config.toml
n_head = 4
n_kv_head = 4
head_dim = 32
d_mlp = 384
vocab_size = 622
activation = "relu"
norm_eps = 1e-05
parallel_block = true
init_std_o = 0.00756
optimizer = "cautious_adamw"
lr_mult_qkv = 0.4
beta1 = 0.9
lr_head = 0.00877
Each number is 128 + 24 x the weight over its row's rms, rounded and kept within 0 to 255. Layers, rows and columns count from 0. Numbers have three digits each. The size before them is the row's rms in percent of the matrix's.

# layer 5 MLP down (transposed), 384x128, rms 0.0784, rows 87-141, columns 0-127
092:114153108103116136166144120124123105125127116139111122121111126107134101082131098103143126179098128067127112080169113157115140141101121096124147144127119192152178091137132159125159139113137142128151140108134097100085140163123120135091138162107139176109154121146132153111173101156119165107142116098124141148171098124151142090128091122076140086123107137113140123127153168142125143113154
119:119145125162163095136152130159159152114124131150140160150113143155105103137104121180146093117135113073135148144098145065092110115142112139106091143142110136136106139118119140096123182097138127136139132153156132146119130151147165122173113149072130140103135117087133113083109125115116112104130160110134191109151088154174111146146137155098126132131080145119116087109144118136127093141144
100:143110163098140103136096129076121132084075114130088166088114137139133120111158134127138171124085149169132141157125136130124126140169198137107116118136124126174137121161147120138148122092188129118127105148150109095119128181105124124118128135131121124136090129112132120137124096139099143128129127137136138082132090140102082169153100190146127154159138129107120117152115165094109155128135
103:092118114117131088188125139131107139125166124158130069129173148128123149150181145126082133109115139103088132109157113129139153114158108125141120174115111147115116104156152156117157164091142097102143110104123140152077130147191120142175129118146093126137113131108119109141113088096166143132131115141121103103135163097140105166133116172106108122150141127154148148119144086139102139146119
112:153134137154132101150123152084139143091111148125143110128086129124172120124166110113114121129131125156103126175153156112149107161143119115147140140106128100122138149100111108106149121115175097095119136126122174089086145084075153135124098130157105099140113151147144119102111109081138166115140173149148153115141187098116124122113139115107114122180082115136103162172132146147137129088125
139:162093105165154130114161104122131161213153121136129171149095120128139113134143136094136098118123119131106127110150123138114109135104125108169133136102105133157124137143137151141125149135125159140129106136113168112115131122168143140116148130106154155133140125133136117101134178137069110082097161141145141069167155137125120144138117079114095136101175117119129131115110166117074135097071
085:073121169118128135143150167142128103133160086138118115109135137118133090117151151113133133135147112138120116110069179134141092133118136122137086113133165078081135141085108172119129127110127135088142174106144147120121114193135074114086135122165101105111068127147105153123136136109144136121134127125162117151139146134149186153138136091147141125121153121108137133131143125137144094149163
102:113079126114159165160111136146129144068128112133130147135131126129122138133127145176115112116085160123082139112185148082135139110131150188102136117096162167140094115161148130080128103123130105147095113139073111077050126137153132106124149161117114090117131142121108138108117128116147147146150114089111137138115162139117150141150103123126144124141126157107126143153158113137131108154135
104:090101174153174153133106120120132116127124123156109115165112106218156128074120123126167124111111127160092085081105125157111122115176125136144135115152136122124139146122113128122150166126139105118158065126123118131133126119131144118117148124126137104149129100076143134127136162127120165146153112094122126145158097105080116120138100138157089164105141138144150140103106131092132092154152
102:174126128157153153143111108088105140075136167140127146112113088137112109089135133120142151151122133144115139140114095107091127140156094109099084150164144136138109144131160123105120142107135134117155118125136127110087149071153123159104120158132167137151113106109152133077134105147121131082152117145121145127174140191111124142158103118080097100136121143072133126153118161083125155139150
096:108148132094115144134102149108112131131104160164118084178113139110161121131106098107113160148140117100133138139128128115137119169152155115101095099116083125102126107141181137152134158127171142194126093156110157141087132174103108122104108154151098126125117113066128146118115108121119122115094144121096169164139151111108149140128128111117089172127131126136100126128146146167115070129143
112:132119120084119092127100132088099151115110096167138145143100145175136101126121100111111154114160119151153177116170127161123150133177132159131151113152124137121127084157075132102123145133146105148097149113121152104153111107090118094089142148119126092118109093130102104142131132138147128131102110176100145095121121161173124137140116128098178090165098150111128143134138135137140105143182
076:108117110133146144110124130116120106146128151113137102121100109141133109170124146087122122099117143087120143181142133170087203168110125088122118133100106134119156149135137123184130158105120112172137139130102155127112107146103140137119114168123156138122154143116140103140078121135151119122057095119127100166143103121143120128161134135159120098123166115112099158167165167175108137149138
084:153129147122179131162064129124149125110127112124112174157154174130136099154150168150120107079102113121125105156146128140135065112150113125158162141120118142087096135150149107126146111094130121106120117166146111131131159127113117097097124123106112120131102135099135124146103113102112127125134112089147139194147083121135150172119126159162149117128183128099138147092127089107114116170121
065:155119169085190143153134129125126186124114139108132151158120118148097117140114124088143116132134119095100103122091085145096128148147130106143119102114091107132133112153081112135160154137155147127106059145123118146136123084103114130151116156155111157121130135165078122128115137152159117134119180145142124157112127096184135131134112109137130157183178128130112113090110100120127135112142
109:129113148132156149144140124129098165098144179126071172119157120107101151128126101098140130152149148095156132137170128135054092158184095142127142128163089143146138149074134146169157137107123122110121146119124116109067146134124136168143151148106125118134089121151130142116141095142126118113108109107089147100095152163126134160113104112128104089168124109110127120127139122132119138093136
094:102122088080097134140149107099120168116165130130127125146139105126127138133138126152147119071109102165193127102150129144154121083148117146116138118100102118118126146148118118156135174100165108155141085107089126086116132115085085081124130141116120138137129172072138150132101113142176139145116122151136126119150155153125110104131139145097107142146119120161164104129139151185157134127154
104:138142131101130155155131190088163151164180121132098097121144127114121105092156108104079135075186135156145154168124131127148120134165144141157173105118085142121133106104128135103125136121081175094112180108125139120117128114144100117143132126109088104152101126112125130149100137158160076117112127110135108155119110127147117145174149125116097099121130123158093122146131131155145132113123
083:125099125097135121109084175116152129113133138111147123134145147154086141108141139127130119141107148140122099100154138106175107094158161170153144157115161144092136072148088118180099112137136110124135133143142100139154100127117164080140144124172097104141119135168165075126102162097111103093093123142153129114120137138128152109103115134147126137119130159188148141155078136110125134129101
120:178107084086119114125161155161137148106171135139139093127102155102130139130156099115135077100098110137148116108173111128093159141095128090179105121107124117115148173135120123132107135097114173114066112139142118123143103117140111158130119101140124109138127134122132127137126162163134140114145171125137144156147159117107143134108075140124124102139150129119193142151101092181125149114103
099:119117130160154111152116189107149165093114080136142077127151140117130166104152121094108132111108119128142147140112125151104155136110182147136126154120133127146147096084108118146155130098118139100131114153166108115123141123123114089081148121087141120156086164106076076140086109128126133154158158162131149138139112141118103098152121153067121130145131125153108113118140136104157133148166
089:143129135128176138128112145103121141100122146152144132095109146131125124066080128066100172171150120132151161153106112147138104183110113137114146120142099158149141115139176117134132069105114151128147136088105135100108150115130143123127091120130112110127123161107072142143096115089142123149185159138125126107150145150141163121153103112113114143147125139079140108151122099129136124097171
102:126094078126121141113140074120105122130163131130111126123118162134125157129114170178155116154102141152118174161115137104088113154125196116118117125148172100108102114160109102144180131133113097144108134145190122064123109137144114101133149090102135119086125140113144152137139143105124154108123138121162100127113112112148117108167104175110144152107118124108113123119107116145124170157141
106:117117149109141113135064114097099108107143133121121130104149176188128163149136138118139167144113102160102127157131123090118103133156089127127095183163124149144163114094127122100129098149102103140152135161150158090118120122097150125148098137125117119105123130151127112117116117133139161122130142124098121149172052135104143103135098185159090131143135105136145144130118120137142096085162
074:105080164143119131109148142176139103100092120161137163142115136106141069106166139147112143145150122091160113137127144145121111138107137118093135087131114120142132105113105088107123093118177152106165137143143125133107143180166156150138083121161180147096089079135124150119148113155161118128131116117126136122134139149136081148132132157106128116151109125139124151157132108075118187124125
108:097119113096151136146147131137133073146096086127140148095087086150139141104110088169129126115096133115123150144120170139106104092134122144119126148141140123144127156181115103146148091109152135095116161150158150119164108148112183116137132156120115089116142196162140158116133169112128140112123132109086131117095121135153154157111125099104137092138093136096171141141113082149128134122112
109:100088100103134145148095096149104145135141146130137102132127117109144166106117114126109145095132128130127119147139166093109098116102185127129119139100147152131099143074124168150108136118154106072113173169153160156074110150141130143103130126125142132130180096113110119155120145116132110137132150090100114097142131109087149127117118194128149163122146132188137101101153154129159133138108
132:138120175081170126137129077097118124137138125133121171149164151148141142130103124145129141104150099101120131135121112132144117129126105158110132121119146165152079118149146092090117135100118089154149154119161151066088159150130131080133135117138117100126122127100153150131127074101128148140145102131136132088104146164130115130109163044165125148097113127132113155128153122159134096104138
105:140125165126103114112130135116091137142146166148145161119126073130181103093135159153148157095132156135103111127096120145109097096148093124152162076102117147129111120159123124120145132142091095129120107112138136106126136128183126111159139129144112105117162100133078201134103167120157114143148123171109133155087117129109127121157127127157103148140134117119145172151145076101130150102139
109:099134149136105122144104080131096091143120101127167132178125132094131121141144071142086161168152130114150094159181131124158089101105126146112133118185098146108115107104141100116138104134119142113101111166129105190137147092123135119119135106110153145138139133156131135110145151131153150102124121111122117132094152137131117072123118166107140105137168137121125137190158121119111078143137
106:141107112131134144114096137135127136111173133132105101142106190132133083093140098171174133097207143147152112117116127091139111111162137111196136135140085125121087143162143144128120155139118064131132130121100154135108124131145111119102135126110122118103149123101126113179089128154129156124141161097161134077146101152128124106119132149097126079108114128116123139137144143142161125107113
110:124088128115134115122103154129120148067123137148122110158144114133119110106127110161109165156094136135163127136108135183136173121149111096163157161128167151113141131125123113154121106181112095105155109101100130120139102129165121117162085148150104129166092135113107096114082144124179142119115148162132148108104100118170097141110116167095163164107131116143122133099137104135100086117146
106:141074146118160126143114117132094110098119129148120108153153134156113152141096112133189152109118133115102105132170122136151109112101172180096087133119151155144124126168102125124136147156113088140152062162141129133148090135154150142111103080162139142115136137102155113121158140086098114151110125102126135151142146145109110095149142139189131136078097122144132125121133080117122137159133
118:104129087088104114125132138142121144122116091118115163125093100133073120134146156095145123108110114172095156095142109076108089126089109133118196180107133146136112140144121123153129092117121110112113143167134116122090105115117130168155119142152126061094166179158123115129122135132167127127120147103144130089157133172131122153122108138153125117147119117131159125147127139155171100128138
117:113123122130165101168067122123152159151148131075143135172120149169147136173115133140114110115110108156127100131115109142128105125120135149111119119148097194139127120104128101162128127094100171126137124161172097113090116096105126136141156096164114095131158096124140110196127165125155128110126114115124101111101110160093121114111133142159142082136130140113151086164105109130104116117129
096:155160150109179093147120139120104141109116136132111133140066107169152087115147126130125110151145133131142157146101150133147103145086119114123116132150144128175096102136110110162105151175120160121144108085152181146124131140176138141129139173123126079116123136100079128093123120127166083113114111106113096112123110105112151143148133164114148129098123154118129101141147075141100110080128
092:148090146128112130111147142117118142146117128099156067093129104102163137089139088108104122121137132114132169133150135141125098149126144141081110096089119127120158143089085156122147117147139146116118130147135151076155149097173127132115141142192141105144163154160175080116095092132122163139086112117162133101164144113140135134113160125143133132171118140122131114151071139164137136119128
135:149103053123108076174128111125096094126139127144143110150139140125124094107099136140166150174161109094166099160130136138162127142127099120153121127129138144134153166109174137124126120114142161102119125177112135099150117109124112092138130122118149143133114142104121089115172134153126132108181144147133091141080106137108161107124142153163103151143091135096140093160106119151080132148128
091:118152123141157107120156124098121122153079129080124133147139131145116097121135132091075130107138163172109151092161149107147113129134124125125125094172144119107122146196135137165159160098160119164111145132149121160114133124130076116126124123121113117120112122154181111121096129106172132080151128113148123179089131104133103099162137135169136147133137118134116092117113128120124058154128
107:153072122101099095078128168138148126144173117102162121154138133149137132129106120130117163109116147121134094132122101120115090145103162128179134145117115185040125166127136121135172133130125109132130114094111163116125125161124099137099133110139108151135087123137163130187117117092171158128104119089144106134110102130119115129131139123137110127096170124135171146134147124140112128094147
097:113102170081118165129156119129133150073098116120138133136096153149135096091115157137088102119108142081151126163103102106113127134144115129085155095108126181106136109104155142126109099143160147141146165180121168118130112112135151087124105139160155148133130106103146175065093130105155108159141129152112139105126130117120119119153124128111134174116111150148100166152110111135116107154122
139:122112128131138142132100118144108103134139141151114140144151120120114114072117097177151155124121160094087124087160182143102119113167154174182145109128097138155114100102113104177116109126157127092145090109120109140101133149131112137140145148128126121169152087115144148132169157142117149094159131145101125140111131115078126151129133138152114129165114137140104115128110143104181066120088
111:165116143088143134151132141114173126158163113079139121098097175141154092134121109142114091104131097143113149162112111159078118146118102155102158113140115152120149112141150167130108120174097170110123179146151134103103123162134097127128134139101135109120192164114122107112109130109104134157099120134123121107122118131138127111196156129125103129103153112085138150122084118113136152113162
092:151158095136110110106157136087138083126124097115164179121119106138184140115120151108129129115133093112101128108144126108158096126138140125193121141107156158135107141139106116155118146153160134118162164109126152110129092123165178086113153094125136129170112126157148154130067106087144121155143152088077123105133127129129112113113124162125128140142112156104150153115104135144101131176109
118:173085094135133074115144104133156121133131165122156154178110141155150113131083126131114135178168129084128124138148146103147129144137142127155145122154151106128131143118145143117146156109115136149106162144136106110106135166111099122142117135134116123119126111076136107084127130122111150096177163155158101121129159104108137105112150110122136083142113116098103151140136068119137125044100
101:143135118148090121108117144118153142148139114106128094149136132127140123140136086114088089130091101104074152132168122111145129150110169115131123122102135139094144135114131136170138160148164149157130086146133141150149105152097092160135062129083143111101159141089171055122117129159108124108143156108152157116141141166132130128130147108173109163115121154124114109147126148091152133100101
082:165137154065110082147147139138195148136121117102140110119119146130106105096102164154149145152119145123117140125089144156126094100128111102143107073128164143136169139104091124164136101139139157106165123127155120112135141130150128132105078087138133129115087138129098116100107140125168122131162136129127145121129155138130140179135119089137141093154137118063122091165105091123119147134124
079:156109121143132143133129091154153092162157138117119110113133117118136158084110113121110131122120133151186120121123130121122088107102085133108132098132162119118160130143152160120103085130129178122147154089134144104089135160157160096136125146131129141157113075138103116165070108111113082148136165134151152142129175130118108174103139182151115101141150111134113130115140105084096105160133
061:106131114140104120156118107140178119138112146122120083081101133105146162136112139129085176128119140197094171129128134129169123130136105110152132143153132099160098120193143141145121103118099075131097158123145118151089116135130145103118120179126109122107163104101142127110163137138096135144140110106106148124088162156079160138164122126119083107122108132163128131117155118156122124147121
096:143125082145133150128068129114129095098130120137156123078149108147161119122164157113120126143075128151114137101124150134131148107149111135167129138144137071104133152138107149185133098109146177134125140139164095127104126119190112129132100114099101122148116077113127145140130146106159128135153128152099118166105137134136117176116094150130085136175129096093154136150132160117107134101160
101:110143129151137090135133111097131150112089138138110157146099139125102116153161109133163181183129168162135161110143082146136113150167124120148117164126093172096163113120125149109133102181116133104128103103127157111138158118135101137133107127092099127123095085116092134126131126102157091145166114103142105162133138149137116095101088145110157116180093106139158170127127109134134146134155
107:093117136123158114104148121153187146080107134141134153162128128151148098078122097153090128149108129129135125122107110103167116129147144144204111113152123147091144163119132130124142101100108173129111144068133121080092152109115105113092124120130165122130093095139123139113120145103146132133127139112109132126117132151179142149192120114123100115175107119116142146112144076132144135151147
099:150134115090144159137126140105127142112098135140092134096125081135127115156091163127126104141116146180134117186128144115136110130116117130146122122155141128132149110172179190176145083128101119135144120114123102102139152129099109109144101079142123192158134140117094119124132164121105140111073124113136108141135153151168135120149168143068089081126138131156118128146124130133112121105116
101:149114106169123123137083164157109142142126136128096108149087107115139103117149132191120126159111118111138144110163126101141102168132152123135158127135064114170106124155140101109131129125099154124152088094122090131164130125148142159136109067121099130062117126115128143119135128168141130141164155101155144126108092129137100200107126153120096135161113121117145151114141138141131133126086
086:150134100124111129174114173135117085134122155176142106142095144127147144119131127159120140155060148107067121141131150113123125133174110109097139120117130104151103101130112094146116131108174109138138104155080117108095112120123122124122081141122164130117091129155175102122140112108098113126143170153161137123124101118101123126152140137129132129130114201170115111157186164121140122125127
# layer 5 MLP up, 384x128, rms 0.0877, rows 88-141, columns 0-127
113:138098099146177090140128135110125108146101129140117121122137133134133134146113084120141137124116195164153127138122156099087126138089079143141087107115134142149133096090161160132096127130126144138109071130142183134101157125134128150105147166114104103147097112151166129126116087165121150142110133197155093133129103115127113130131121130132131129125131100185145140150140144119134097150066
098:084086115100149129152159128091139093152101143123132095132139096107117129163110117163097162118135130127098121120153140152171130138106136141089113101134134133136127146130099110145123161177128114113133109151090170159147110119132158117108176093126167116119164169104151098121130105140086151151135142117115118116155118076166144156162161114100120151122144125125101131153110161092119191149154
101:131094122100128150146127130144056118120058171140122105158106074163136147127142130132131121132113110125096130124132155143113113116115087124127143090117142115149133129145133126147159119206128113146137139158159118134128093119148123147126152078148172106112115091103153102115171156096097077129112138143132092103153139131143158163135093124122133163102162119112089100136146143154131125141140
107:162137102118156134112170144142106094149115156096146109122111087124113128138147121114141124098104177145177107149109141113125126115119121145089119120127192102171144125100151125143163133104110136147077142139126152107130110134157131155122177166129132118140110087171171109122104148147093099111121133130145088119125132085128112164113148134123099142145167116072129111139117174170118144172134
110:089110192163130144147130139151103100133098109115138112113127128139133130121135109128101121130106137138182129134163098123140126143116122177186114144139114092145105096149072115118110142206093102141105122082117108136113154116147171120112128127166108114118157120133110126130150113168100110129128151104134143088133113125126160132143086125134102169166098122188147115171130151135117114135114
088:122144138101152112106121134162145139180130124123153152139104123138129133162128118139110147105108136161160125111116090118143100132190116162129141118144134116149153099154140115108129124166100148152106086090113131097117083125094176091136137131124118203094144136163098153079182084123117105145136117167126154140131137113094103113135113088117138085145157101117111145137125125117170130111142
099:101159101123121107157138108087129142080108144099128099135103140150150073142094133119129128124120122102121123155118144173138125108170111119127152134131180141139147151098125094139138154184144145142106137130128078129140126152147102115111095133138112182131111118105161140104116157114091071120095135108170131132140104132130094172110120134142128124081185148138133093162160099170150128138131
100:109178113151098131080111137126119149089116122120134115122125155132166141135117101130116130140153102153172120126119110151181117142089070120147142184130163144141119114123105105092145116149120128108110145101115130124171126116149099160148112055136163161103164098134118087117137140138132096140151118157130132106114138092153150166163173113129122125106162123110113130095154113132158138115076
097:144078148077172100156133139116163159158170152153121150105083130088107111122091141150147180108124128123158135102115121119111120106159113135126133137091154160162116153068148126109134119156131150124122143144126122168105142102142116130124112145127113137155133131132132109143155104119114127119101171128140127133167102134104115130127058119093134102162147123115126094144123183098105135190108
096:157118148138146177106144113138090121118150125117176133126124156125132139089123104112110116119132157146160161125116138133150129126168102101175136139143167110153104155124143139072135141123118143096116154093141091115183110103153161202127108119142110119142119114140127137093110148108109125127167121119130070090105116128143144129134077081140157150131121121081157150115155160159137133113092
111:143107137083125129164120126060143107128175129137146109152099090131116083126121120140142132131110133142124111122123134106151128116141068138097128096104171165117133151090145130154132110170092103135122146189134156112129136134127116165112165112130140119128123098151150153134187144088110148101134139125168106120138143090127148192123115117121145163093128107128126067097134143117142113156139
087:111082090089136089129142155127120095130059157123133098107156117107146110154139122094115139140088138155144124106090163122098123144095139175123121101099100135113132114143133048160133131126146114149111129124112113131197113164138142167108146140123116099132145153121082116116147142158125126129123116118112152120171086162173157121147118146119127125105125134162119127136161156111145117152099
093:140095099149164121100131170112106094132115102156122107180144130165149124162123115117098109117135128160145124130107135110149085128162129143108175077131122115152105151103125139090114117162153142145115134125104161122109103141139137146109154108158114169119080147097141136095141084087151141158124114135121117110141132100143086115121095132124204150101083145144124138112127113139153175130089
069:145098123132123148181158124149102116101090130099149114149103119111144133086122086131178145120105145128114124105148114114107118165150095153127091111073088109098094123132096152122115154174140163111134143167151106150205155141146147166097114129151143142113118126161148118074141103129128144086132127124137125118178155179121121138101126107108131110133132141113126114156127131115127161160127
104:116133095164132129086147136107135119098152114160134128142156106097148129145179120142073148116122098141106109146159087124175110115088152131077133092117160109103094127143121096082150093168118145154145147107111137146146100107153153164111131080114146150124148172137148111121122121136119173151189114111112147131158074109141148126138115121116118158143128117167114113092117099135118121132134
103:088155096102142098117123113127085137177067161137167142166107127130135130154068124173156117114122131082109094128105112144166112112122135144087118095138115113131118137136135131170137143127154064151141116160151136110141099128125147159106110097166128139127144112174152120098109086082100110126127116110150110149140118108133132136125139136126133123106171131058132115114151137146117140158113
103:154155133126140147105144180172144051118101133138137099134105142112135121118115137135171154130113164102153130111135195120153116148138098100128128144144189085115133141133111097092098140081115094157113108109112142113143139112133124152104151114144088147121130064136125103138127134139158122144126116152173138140130130137161122129129137094102097139124149123082140122176117163138133103171121
091:134138097180120189183125138131136134102146148093115132126142094165136111124124115115112112118156146167112122147131140135104096140161123161143153126050156085159120146139099074135135161131134144151122102165150152142134101171149103142120147119117110108108111119124096079120144109178127144129138124132119130087136100135156121153128087147148158136081156153166129127123122155105145153113112
114:145148108178130108162166117134126149107138135151108067130108084129150159124117101147136178114111129129115122113144115101116124138100126128081121139112118138105112096108112112149123119123129093143144147130169145172209141110158148203142129129141145146115110145128141159141160122119113133115132141098155103123170169118165130163120115130097170150116072129152116100130134118110140173130109
098:141151128161134133112122100117109132102157163140077154128070142161162105133133130144103130108122139127085124110133151107129115119160144110110149110108128076138116173123129158107156164168086134090140115092102138113179109123143116166132116144143143153123106108133143089099140189184130107106167163103150138107118142110093168131106083143114146107104133150131129081123134106100120124119127
094:090101151088142185139159106141161124110088095108100135122112153137124116088124130153132118147104134123129104115153128111059113106163095154172146143145115133094119138143112111161122155175095146110033145153110090105155135127128127129113144159141137084133116145141141156137157129138105126113165126129117125120142173120125113140114121121120114114108166138127141151128139113135186164146107
102:146133168147132163165092132146126156116091123150123093125104117098124118128097127126110093146128111128153114145137088113181104136099110124126098137109149179164149112113133105100153145130099131133116147181131118140134095118122090133135156097146104137154140062165135149085119120128083139107153122135153100103139159111113139171101130144140142077126162108075158132123190137151144123127132
105:154099100132128110131132146116129123155128111140162121100162141111146167083171099132099149106134111152138078129150098143146111149091150121159123162108149155124125117111114088124150132110139130118149116161102112121134158120151086140129152076119130100174144117148168113145122137137109139111162116155115149120173109123073102148142040153116147137135144123129129124066138100148139127125081
085:140121152120182131082111112136068122110134103110123140102097126137134111139156124119122142077129119156176135121157123097099136147181095160148131150117145127145113141076157135110151133136098132146074134115132128102142097099136145094126108164140087131208134137204115108118128178127137097117147141131136152122125126129130117126108127122092108147142154108100128123110142130103120140097167
108:146104138127161181109134152120109090111117136143115142080130135120117095083130124125086155111119105186179134120144173115108128138149110127156118134145136086124123136087126121133110124117074156140091155134156116152117164125135107141071134156132102135146135093149125125134128082129113134125126144190094128111134127190106147140174105112131127133143132129122093136104115159143108156163075
100:140103127117123160118175133137111139129104081126139135114146117152140132171147145105161134112106112161120125114128076100129109142135120154127117132130135210170100133160076127086113098116133103162113106116139098097137104115120139182138146098125134112106151154159085133089176112158136164104124114133130136116144148090132072132110099153136149137119131126144151136110150107154134125163071
112:145149101129150123101152140144132135152149100091128106153115138121150117086134123132127142127153156148128143111131134143076125145158124100136142121107198107108102132135123115097148152094122189176102166159121170122152107149141108145134143163145115104107106115156110088110095124141138145140125118202110106099118115133119168131162073122135080167108099136126123119096143121172143157127122
104:125134110152137126071166142151140106162171075125122081133106134129167087122098119127098115114135187138092128105107143120094117138109139121136117120124145168157098122086131116123138129134107149109117128138167179114130170141130134136125121166133153084144104139160182124109112119166133138101088135160114059112129158115181117149138153119133108131138133120150100129121136127170165133123116
112:092135105128134105136127140169101098135092169063115100127133094141117115120105112132161130125113132137154129132163103149151134133121098143116112139136123119083125118104135072172130158122163110178076127128124137134123085162132109120126115130157092141164172118131079101124152136137135081131155127155151142095134118112134110191147139117138106161126116105078143124151130173116158147151158
104:134128164153136136133109093125130148133160083130149160128153177123132119132175146168135115115103127173094108087140128113133113105138135138135113182098143150130125173113117140093138129117126114136167127166115135156142120110148156177110145066123151155128152117148138103114130141137156156100116162131129081116143107096067132086127070116124184135132110121144130101126134102147103110162104
112:082150112158154147126126107152139139112135116083127146102090110151164099125189119130155126103124152154115132143115151160067093118114141120112155141122153110171125146120157129065120144130112144098134136096127098137156152129123144139121107151130152171171118125157159125120117120147129104077147164135147138075121124140070120145096100110131140137143124128131133149129140142060148127112080
102:092162143117128140113125129127110126161134127129163145156101088104120093092176140169119131131127176117120122146116088154127135136118080136115110089088189089148104143092171120090099161135152136104121115109183094117149114151103119132134114111132145143145117099160194101119135109129136108103105141151149140093146144096140130139130113142125109160189122136125137076141135140116141145142137
115:132122135130128158149129142137095121125117095121120099096095095137142125100091150149127106105107121130122161075115119084146120119130155139146145149113121158123116132111163074163136141184126136128117079134140113148109160118121126165129101174126111085148149149126149133115167139158139100106186126119157163127135176169130115136109149077092133123144126118122119094139110168158181160093152
110:152116118125156098128108152121132099158099095138118144122150178127161132160159126147145165124149143142151109115103124105108125155132129139160134126106120112128129143117133129138100146097172112116148075164165165163118166141117090185119124122147127078091139161110143095122148144138084121070137149147140156117136099121142129096169080132105122125143113122179124122081137157108124161082122
096:145096149106123140169101151134104113147126139099131119102125095148147116079076122124138120118112137099165115136145156129138117135145104110129082058131138092124155152117157133109131150142139132142111117110152136107134142129124129111119122167146087164151104134186149145149170112121075113112164145139173155119143171111119143103117104091126127075165148117122092110116114147115184124160160
092:091128145116139121149143153099069117153110124144137143137163120134144141114106105115113136133141155135149146093122099107099116137111100166124097127061148112152133114173173136122096143121141158086128101100109107129150145095146113180112143099148090160125119159168125137129105111150129135123124120096173081095141123152183134127107134117122153107158124128119127138055130165122134176133110
108:119138144132155152103148100141132131137094084168117137118156159146118167137112097116119143100119092176159113073178090090111129138142122160176159101121107159142072100160133128145111119156050143147116127115096107115157145113159171130108114132135088116092165142142124143115133141109119113139143138120136153111154137119121142107137114083102109114161130122165151118169120135117136138117118
095:136158166176149106113103117108110136083065144143136122126178133170143113124104127152102121136146080139131126132102131121157116126132124117151145153133118092146124118114108124082125141113135138107118150125150109158144132081155082174100134108145137119098171094088138144136127146116113109135194118111142148067108175171134150170119125091110122118114120126121091124122137150152139118106090
106:136117082158107085152148156163112101116098130130089125123131133159109128183095096174089130134114120126118121116102141133137138136080105121139132085064137183136123130130112131151123130158125156147117117167107113127128139149141103164126168163160161098115098125132158140118137128112094124119091131154124137130145094121129126181185127164134140079082101139120120092100129136143136116127101
096:154113127123148120167145142065108145173172073155133132138121177153192142161119097122085125102130113157149125088129073122110108135134124142091156104135117113125131103067103143119127142181145147089147128126132117107114119112102153143120107112128147109110146161130128113124161152150147109110137124120160099129135159131111115123140125116140194092115127115109105129096168107153141140114143
127:170131164132097166162133117102119154141134132141105099098121132128132107131152108111141107090126139166127105144161148130105125137115137147153159128126121185132121132110169133125156141117138130114134133117096136140144107078141074154134106063146126143169141146137079162125157136109111103122130135132154106073137141114133122145092112111121131133137191121108088107094179180089148170136119
105:092119119133125178130122131150058157118132092080139075145138163099147104100089120140158106138122107120143128114144128117118102140147111122141164158132120088101154107119171108144144156185096082121120099131123105103143094152116163146115122127146094134152121119120141136083158112125157136124110095141166131140138113122147171132160124105129156149107157116140133145174123103124192107118146
095:112093120101146122132123159157107099145106185104139103094109154133135116143133097136116142135135128130173141138131140121145131156145153124136129127102162116099126151153132070122121166112129173152112115127082107115141130177119066123113136137135119106129121112180138102114147101154098110147137152096110144064143119152143100152123142152078156115128115147114149121092134127144178187129172
111:080152174097141116078094112123110132162136144131120132132166144134184125181164145158143125103116083148128103098147123131113115136145103143141115120128129105131101178128145138113117145120180157128119130115162138145128134133152130117118100123122136135133155182166147148132136119097099055129102130120143126083136075113176109144133127104122109176158110118167134134090137167120121134137116
110:132130146125157113123126139137134111108100138192160132119119139109155129119117077132120165120099096115155125104150159109074082126127088139136094115138160146167088135092144114126113137137111104112105112125154116118134149130138135165134148094153115123122151080212160104123143107150103132145106121170189133132139142118167101169151140088133141145105108120139151113145123128136112151120081
089:076091142107143116122127121144130101138078174122124142087138114137127129123108118136125104102127149163119125101146098148083121120163080186158104124097113105144140081157135074106139120132128182139083104117118124135085125126119151130112153153125115145123163110152168116135132140142127133152142119174096177104145158158115182087120113109127110091124147121156134159161119121117117158139114
092:074150119130111122134163145141152162153131128079126105140147156117095096153112125141159126129121106101090130109166139126139120167102145105140179105100116130152112156134090134133163122147159112149139106157126127130131101110123097152107165094137123139103134149102138149111144087103142160159145123112135112095147144137191142128105078118112160111151067133119155092174154115118160169151135
075:125084115133131126108116139100106140157114135166116148154164128125131152140106127167150119093109133157082139102105117098087092168108125129108163124123115148151087125133087164135169128150155110150131104092111181166169118127153154160124129072135115103123145158130130133120130135124130088121138134111126189122151098107113091180126105104100162139107107120100090109100127153107129123131168
094:151123144169109146092181099156136161107146105103119112164125146139154136127126103119155142121116091130167123135120100118132154130128109121107081157130172115178137135136139123080144155149067103147089129124118067126138131147134108108146145156178143117139128170174106151116123136166137146092107117139126192109119119099140114113128147129142082135113108120111117145082130107157144145104101
100:101148144060127147143122102143089136122114088125110125121127142129141122114108130152141146112085131105131114139126149164099142114150117144140087100124187096102128155107104102083119198129122117166096101087124097111146097180125176120120141125138096141183158107134153128111132144117131164104106134152128167137147133149134158139175152140119118100098167128145116134149140123145157139096110
106:146041163126156117107152129089131131145127112121111085156098119126148156125136125147130125132098098138124133131122127144129133139123129136103112110100108132135141131149130129134114117236075140133116080099098164132133120135122125115109141149131129135093099199094132114121168141147132131118144154124142174132150107115145139156127169104089180139109095111113101124099127115135134137143148
099:110074136092140103122146118139153092138115093126122146125158142134123115141143138113133100128102128130142100091134066125120111098161127134183120127124121144136140123124081095142108162125077179162111133117108124120143089159133165137106148180138092100121178142121115139128123100178115128137179142105112164095139146145153148165140115132140109167159106114102149113123137143099145171165138
102:059139107147144116140105121107148095135115096139127099145147093128153119128118108141130144133127118141114139096133181111161129107109110118121099136100159100134105135102115105157138193208091140158131141129140128157117150137155145112105139141117106110164204124129181110145119119131140121084153137178141137121149121145122123144143132120131129070070154122132130119166110121125133124151124
095:135122141141133131117129115089145121156110124144163099128142129086120122143144102106146122119133165151124130093121172087080131180139094130155129156122114159138126110064170145142147181123128130144122105142178156169155148153123148144111103127108089088162166110127128106105150119143124130105089104152196116131113141114091140135113133069138144107111121112118115112141114156088111129165116